Part of a small language model's weights: 316M tokens.
Each number is 500 + 25 x the weight over the matrix's rms, rounded and kept within 0 to 999. Layers, rows and columns count from 0. Numbers have three digits each.

# down: layer 6 MLP down (transposed), 768x192, rms 0.0697, rows 747-767, columns 96-191
# gate: layer 6 MLP gate, 768x192, rms 0.0754, rows 748-767, columns 96-191
# up: layer 6 MLP up, 768x192, rms 0.0739, rows 748-767, columns 96-191
down747:474488507445473515496504503506490447481492472530480490486525465497494544522528496521466489501540529560510490487485484479523546499480462502444496501490512487482445524507482506487499492510487504460520526495462509449528507514508535503474455521508491564500499508472519463501479449504551508543
gate748:509484518504480453507491506509537455486502519583482533514521537493506495502526485486499483497498478519484490490517501534509460497511469497458476481507525518483494499493499519450510463516487473530501445468493464522519537532470536512508431519506482468485469501509516509506470486500506504469
up748:519479469473510539496475519536494523496517493501462490478528471522528457491483467505534505552520505475514517494497482490450499497503500529542553525486522486527531502452507509535515468520511489494501476516486507491519464489539477474476477491519501469530552512487469506499520511439537490510
down748:487503475511482485511472466470484489497520470497507488492505519449464536515507487519457541503482495494510474542488467504486519482522474496511459488578482524473482521546489480479506479531528485504500509480476499473542474487446525463504492491485506531484483456530495469478532488505495474544
gate749:491534516534456492541469516506474534467517510549457496507480464516550482535490452481531482481524477552493512468474504485511495521476506484470490507502506488455541472523498485472461517498471474541475514510452507488515493507484471500475497468528460487516518488503531473536522530487483460523
up749:518517529490472505482439503482527481476522467516515473464474569486496572483479470503505519497515533491488502552519531455532495508492507433492527509490469504497472507523526476485479502526527530514496464491533495496470455491507519486492523511512468521510460482540443499481469473454489504536
down749:510471510477460482511495473511535494517495529526520497496478509500510575501463435535538511525523483470459526515515493512474506519483458520478543544484533506501562508478521479533520504479453470512485468501527492502510511503503508488493489479504527446494482474510540534505469533508501509559
gate750:441483487524493508508485538551540539445538524484485499496466521539530517500503506521542546532529501542446516521514506503470533496454474459499515497453495489505485503509449538474492490522524525497522495476476514506492481519511523494481489476483498450500534482538450478490539513477501522492
up750:487486477497475503500500512525490455519549548527505493492469530505528498529505426497490485513537550472527440494495492488497514532507512500498488476521470532494487488445521493519522472490465487474532500490466576521509483485508459476490424478524479518479534499479505480532501479474487501477
down750:491487478528465514516485510494570534469519502482520496514480498514471512489493494521489529524466537459542509542492497481521556503508521468513504431510508475520520506480498541490527476486459494509489501502528477435496498526516430488518497507543473459527467481472515489444507464486553535502
gate751:477485516513459462483487495499479468504481510526544527506500474529500503487501487491481471494504519495515504508491536469494466527478525554532507513548526514481504468445509491457499502470494494449499504522476495499512518517501470505505512534486495494514532488509503523488546503466462467496
up751:496495465492488521515507502532490460529490478484488520510491503513479511537524545485434490531466539484511514530496499544471447476465517506468513485487506419479495531440532487523514552479461511525472485532523506508532554505493488491521522508481502515500507511550503476520483475497478531490
down751:472518517477501506544483488537513524499494501518519489511507476563469560526478484513470501502494484497543488531475501501455446471521478538525483536499480493512514503529530494517462497517418466525530472511487451496505495502482540532510521535475487520547547547483492494504486522487514488516
gate752:536491525490493511485524497491515493449513460498518546512477515471511471486452492476514532521508481520491476477474550514488506522468527466525475536525517497493519498546451428537500481483473475532491468520494512494489493512516506512521549481500527472514524476504492517519511462539513492533
up752:516515471500518510492497500491462512501525492486486511509481520508493514515511511498517486484473519531481549491521557476502479483524514518472476489525473504506499490510503485509485532487486514529490501501504492500512528500563493507475456480456465490527495500506478505481506525523533492502
down752:482499507493494469553512531517490506486515470496512508469505511511451493523527519550507529458505471511497522456522506491481464506528480534496521487501477488517547506483505470475526537477499489532499461488490446511492473476492481525504509531490490474463509459461521517552502477535456482472
gate753:533527540485533529534487528529491483507535572520553496478522496518502542486477488489501485501476511480505508507499458503503523516469461472483565515489478490520495491518498463518491490528502466529530487503479521487465455530521524487533467484500468527512512518492494501471528490551493486470
up753:510513479511526485464488501493508500492497495492480493506514516471480493523549512463486509490502475485507520484460506499529500472492531538541508489473536509467475507487487509476477527504508502547498493539464483485485523496446477421474529516491478471516479510490518472521501456512511502528
down753:454504510486509460519511473493438516502472508483493489481525508497522485449522537493497513511521493509477486514556470485496491498487481469460539508498526525510478505511521508486500477538467465440476494539531482522474481510540472507509464494495493524518541484500471544502533500516537519517
gate754:521481422538522534508524566492512500477521451521511527468465520494502479468521488476544503492548484509506483520481479487522488506490474516532529501555481503457531447506494474523490517473492539485468531519488511476504499492483506534497501499555482494541559506506509507532509438531508445514
up754:492509537527509493560524508488517522477505489498463488512515486502498477492482501523515544608499503498507510502489492504484492492514497470494550471500497497447524528512440508509485499487471525482516486537511526517505477520493540488491488460493484497506513460543549524527534483500482469544
down754:488453493497490508498507503529508479474504508499467492514509437482474488458492495457552466491525475536549455500505481496472502468542514509480504477489500519479518500453440473485518548482523517451500502488481500476501448494498459506525500452519478493536515491524511466488518486453549462531
gate755:501486510494520532485544559496509510498530445499569510488479525529497520482493497506482480489553519521473489509481511503495500512496503502484491525499503478495487474546491502487515538527466479482500491490495480466499524536511509506483534500493491463495486476523526543478474530502441508491
up755:509524506498521483490500487481465445520496530547483469453504507535534505543473507501473488483461535536548511494491519493523493505519537534523519510512505498515513496500500507473480490500508535488544498485449499473461497483534511498501516508477493529540492482510531493490505454499512550483
down755:498530485501445518481480463519496475511461470464475521518471499503473510492492506509502507543510477513491532493477469471483515471494495490486515517489516500514498551490486464524482490539506460536521527508510485527515498482513500492540457526527515500461466468513482505529509532518504468486
gate756:506537465489546487528504471502521495501510483492517545578503447512453556510541507517512528489540488502490492536467510495538487472467516499496514476499479522488540499499484487519482513463457511520527488510473470545519510481541459504505531492479516539422524503461494523522490487488487520484
up756:487467472501494514499516470496469530513494467500497462473509491515505548494519535542500504470493524506499500495497536527534475491468487494478527482478525495476491505462558471470505472483493492500525520511477518485518515531545544494500526488549518489484501528515549518501526482464506528521
down756:483504508498514487521473507543522490507503487539485458514547491503522488529509514545451492507494459510485498509502492541553459485472484515473509505542505520473494506498493490521482458571494461521538496514504559456485512491530505445523521473502501530507506557481491463472518487479491526507
gate757:495516488510539474477518501514525506456537497512465490515531484486501508521470488477475500517466479493473527494474497488483505513450512500500482521497508483500523487512489531500511496482497481512489505504494520466486497476479470511545487505504537533498484499465499502461499492510497472479
up757:503518485527546490496521504480526480496535533470495486495517507514490529476481512468482472488470472516528514471485487483501462487472521491552536524505483526517559493514512517500505511455518473476496494498512573454486507499493467490488454503544513487475498500459477496494487486539500480487
down757:459482489497517491539486508499521505498513503494493521512514482517501480508500495468435521513477497482537483446478476490518507473508498511496491523514491504498483516499519522497489545512470543470471538502466479482479501501502544555488482501490497506475495460484513497499493513512491531503
gate758:519505499522509507529522512515527503560466473465559508531509486512496500450481515501474517459503525534458507502483523541507431547525511483484547444481503513513500475547479474467516505473545466449484493541507519488488515505470522491482508496477502511481452514454483464518507479475529481489
up758:484497505486484517476500539484500475476522452511487491498519533504514528488492476470483497517508495505465483465507526530486444510465509502463527460500505511495531466522507470467532488508510497486469505513523485506495466536483494525504506515501480493522533510526490533470553442494475526461
down758:467488503518528478482487453498536532463517494516476492517489521514511534494528519492501455499525472472492492501489495557491518490483490504493500495489524497520496464494506522531498496518488478498460501555460525481476466520512475522458461512501503513488524564496507512481543481513452466506
gate759:516504497481519495514501497532468496468536480529542499517470466488440520541543542474480457533519530483520522473570522499528469486476473493485517488515509504460493479532477507529436502455486490521516468490515517511474509497519488518508510499485521521469524479428547480499470470517492450520
up759:521512477487525477445488487469480511496465520506545509476494489504514499558501476505461467533435539516543462533498517487476494503462498478517483538516485490498533503501499515517465471484497515490507491491500559509541537518537511521447506494527472490520454446516500477537497517500501471496
down759:483532498478473521510510496536486550496492508486534528484517500533477522564518527493474550485515497509517442513473476518488487507498483512513495493552518486517488515513494442519559521467464505516502507467485557493508485533502573507555485512502501488511483474546443521521475505528488488521
gate760:513477509465524481462516485566546531485528534519525496480482532522487527510495484481510502503531485535472495486506486538502452531497480450493502498528524512496488484473514493462483487505476464480509484495518482540502495493525513476470544547535501528431495524513522460489493458494531475525
up760:477545522469468515528493513472449512503505479449488481446532442478493527479504531461477463523498444442494502516506509492499481501493506492443497549453482506526486502505486493518528518517515486513510523517492500529489467493478502518484469506496516522477494525540522505528440505503514488474
down760:492468535489512509509451508505483480454521514501506512438503482491519503438485512477517476502525500489480500530489451505532502498508532529524546436495462521505485497516465491509497449473517514520523550529455546530504526471499485473522474532487496567504519490506525434526485513505493496493
gate761:487466517516504469521489512526547511483519504504523454453453492521534507475520520460502496515511501496494517532544513486465469477485532480535496507482462527505506487524489536478524459489485522472519477475515512513521482526504484535518522537517506529518476474513461529448509546514538445562
up761:547527535509527486471468489519492475478496497540508487500470461512508510516505471471523531513468493497534537545469490511485514537491492527488464501492509523460509491480513481497445487523507481548525451479472487508517497468485439512523542513498498486526496530532496488459478528511523456515
down761:531526479484525464479530500534466513473509521510478507500442522486528541508508534514463514474470541498486454531486528531506528526498442463496518495502479529524508520495474498457507529526466470517528500499542448532503526532493527483497467488519505501496466508472469489539467512533477502469
gate762:518522494468504482487484517524518512492500450506470454493484466519477518464502492408527506550511475507543499498511485511487505503484462488496499512526481488514488511526518477507482430505514461536519475481527503473483510550510488476504538521478510497443469531504486527481467477481487508505
up762:518465521500502566471534487479508484510493497505532547476493468479515477517458502489518485512520505498480503472541496480517449486519445498525543528494512521472439513502494527511470495494515547484461538523544529528471498488495489514493531505497491451526519505503478529512490521539495506532
down762:513504500523506515492506511502516501517482502521486530518496504532479538460551516494496511551567490442489535509533455470527512465500482514508492472537571487529525523458511476529506477499525537481496487502525501460457459524518463541514473482514476507525548451523508504524480478530537501525
gate763:539444537545531519513515467523434479553525503530451514496478473506520500472491490481535495452527560536531481462467472446455491492474462510489467502499528493493492472508506462428478440496462480476513444497460507502513430526533451502516456464517459528543533512492489494501503512475524545491
up763:532525464515538510492516483482513455456486505481527486479485510533509489456520490486532535502517489532513467526498483492501494520499482491462530492488499491566505500494512486512504518488489430469508511438511489483518482453511563442525515489510511435477466482495507523443466558502513488506
down763:501504483519427516531483451483552525531479487491518466495529533500478531466519479515537524538540501509484535503489470467520482479495471456538547532502533529510510488490520522506480514485508498548521509485498460473505474529464517517508523501528465501489519479508508539495504500526505455486
gate764:459509463483503492512484458512513465459492535515504451511497486535529487497486488517516510522515532510497485554523508458513468493478495499484501485525476559505534474516508513514493521473483486465502480513475490475510486478487518454503464526549498514518516510491528497510513515488531523496
up764:459487504492473526527526556541475491502524514490476470508490498458494511456489486447508508502524533479532534480484433494534529484545531529533479466511474492446507524462508503454517514488535535503491511499533519478494501511487488496463476427489515505460534493491505492544497495535487511495
down764:474498491520503519522522499458488493537525458456467484473506465491480488485496498526509497503513564490494465503531460529476524505489515455526510490508501499485450464520485491461507520477492509496473501518501478504511542549542468504452524513494567472491492487490501493513522516524512519485
gate765:490520510493512510510499508503475498520504497474472535490504494487487510494508472531500491516514523465504468557476508499486498497473501513515494480510484483496523493497488503501536526512503498506492527466472487476475477493505504487509470512463481492508487504514516546520495507500504484488
up765:507494500469476483513533485498479538512459447493474512507501513500499494500523506546530511527490528486519478522523485486508519512511495500513528538501458482485520525517484455521485485508525503536536518490512511482475505480503481503545523523467528499502476484524511510492505511520553512508
down765:497515501515502472485467494493550474483494519509526495536520534506509500493454491465482513460472496534501497505455471491514481497497550478491517511477490503513484506478518514499500521464509489482482495508508514499530525537480542518514455489485517523492504505473499509485521488519469488512
gate766:478512540503476516533479534490504494520555502520485515476468503496497533485485512469539449510461439511483516488492507487481545485489457493528473505494510532487498484514495442515487481512496489467501513485523502482478450500465495500509497468534474503497526507487522548509495519524484457519
up766:517448499548485471501505466513494498545538464530519532504471524437477517497474475486475486417513500490511513511524490479504505475530479488489507455491549500504497522533429500470553449542504534525491504520501478496511534472514470504515509495529471478500508484507503510485536500469506511523
down766:500511492478494505493488525476507497480484499534517494529498440523514487543522453551502496493539480470478480490501486487499487468535532455490491461473487508513527461440536496471467485500535518516487483497462468511498483468567531497523478492459519504499504540497478462505482463473493508473
gate767:517530484494483479480506499492532527516488511521529476506447523482463512501485487486492535532521511491500488561513501522494495480489475474549485496504486482499509482530497444509471471418475505463504490515497517524503503517463506473511509521531492494514532517477508517522523498491525517457
up767:542521499510489532538519495518545503508491500472538525523518499492527541482491540496490496541477485498496532497507487485555518529515542516517502532521499521495492488521524528490539501472488493498472512467526497465500519465508494507485518467510455475514492460458502457543551462539537456545
down767:493501493476493559546486486508485516456520511561477486484503504498474511498476513485499509489506486473510500525509448526483486471483526541564462517480499493479480484503561490483515486504493500498450463526500460511502497451507531486498540493536484479535503500489453491499478488514511537492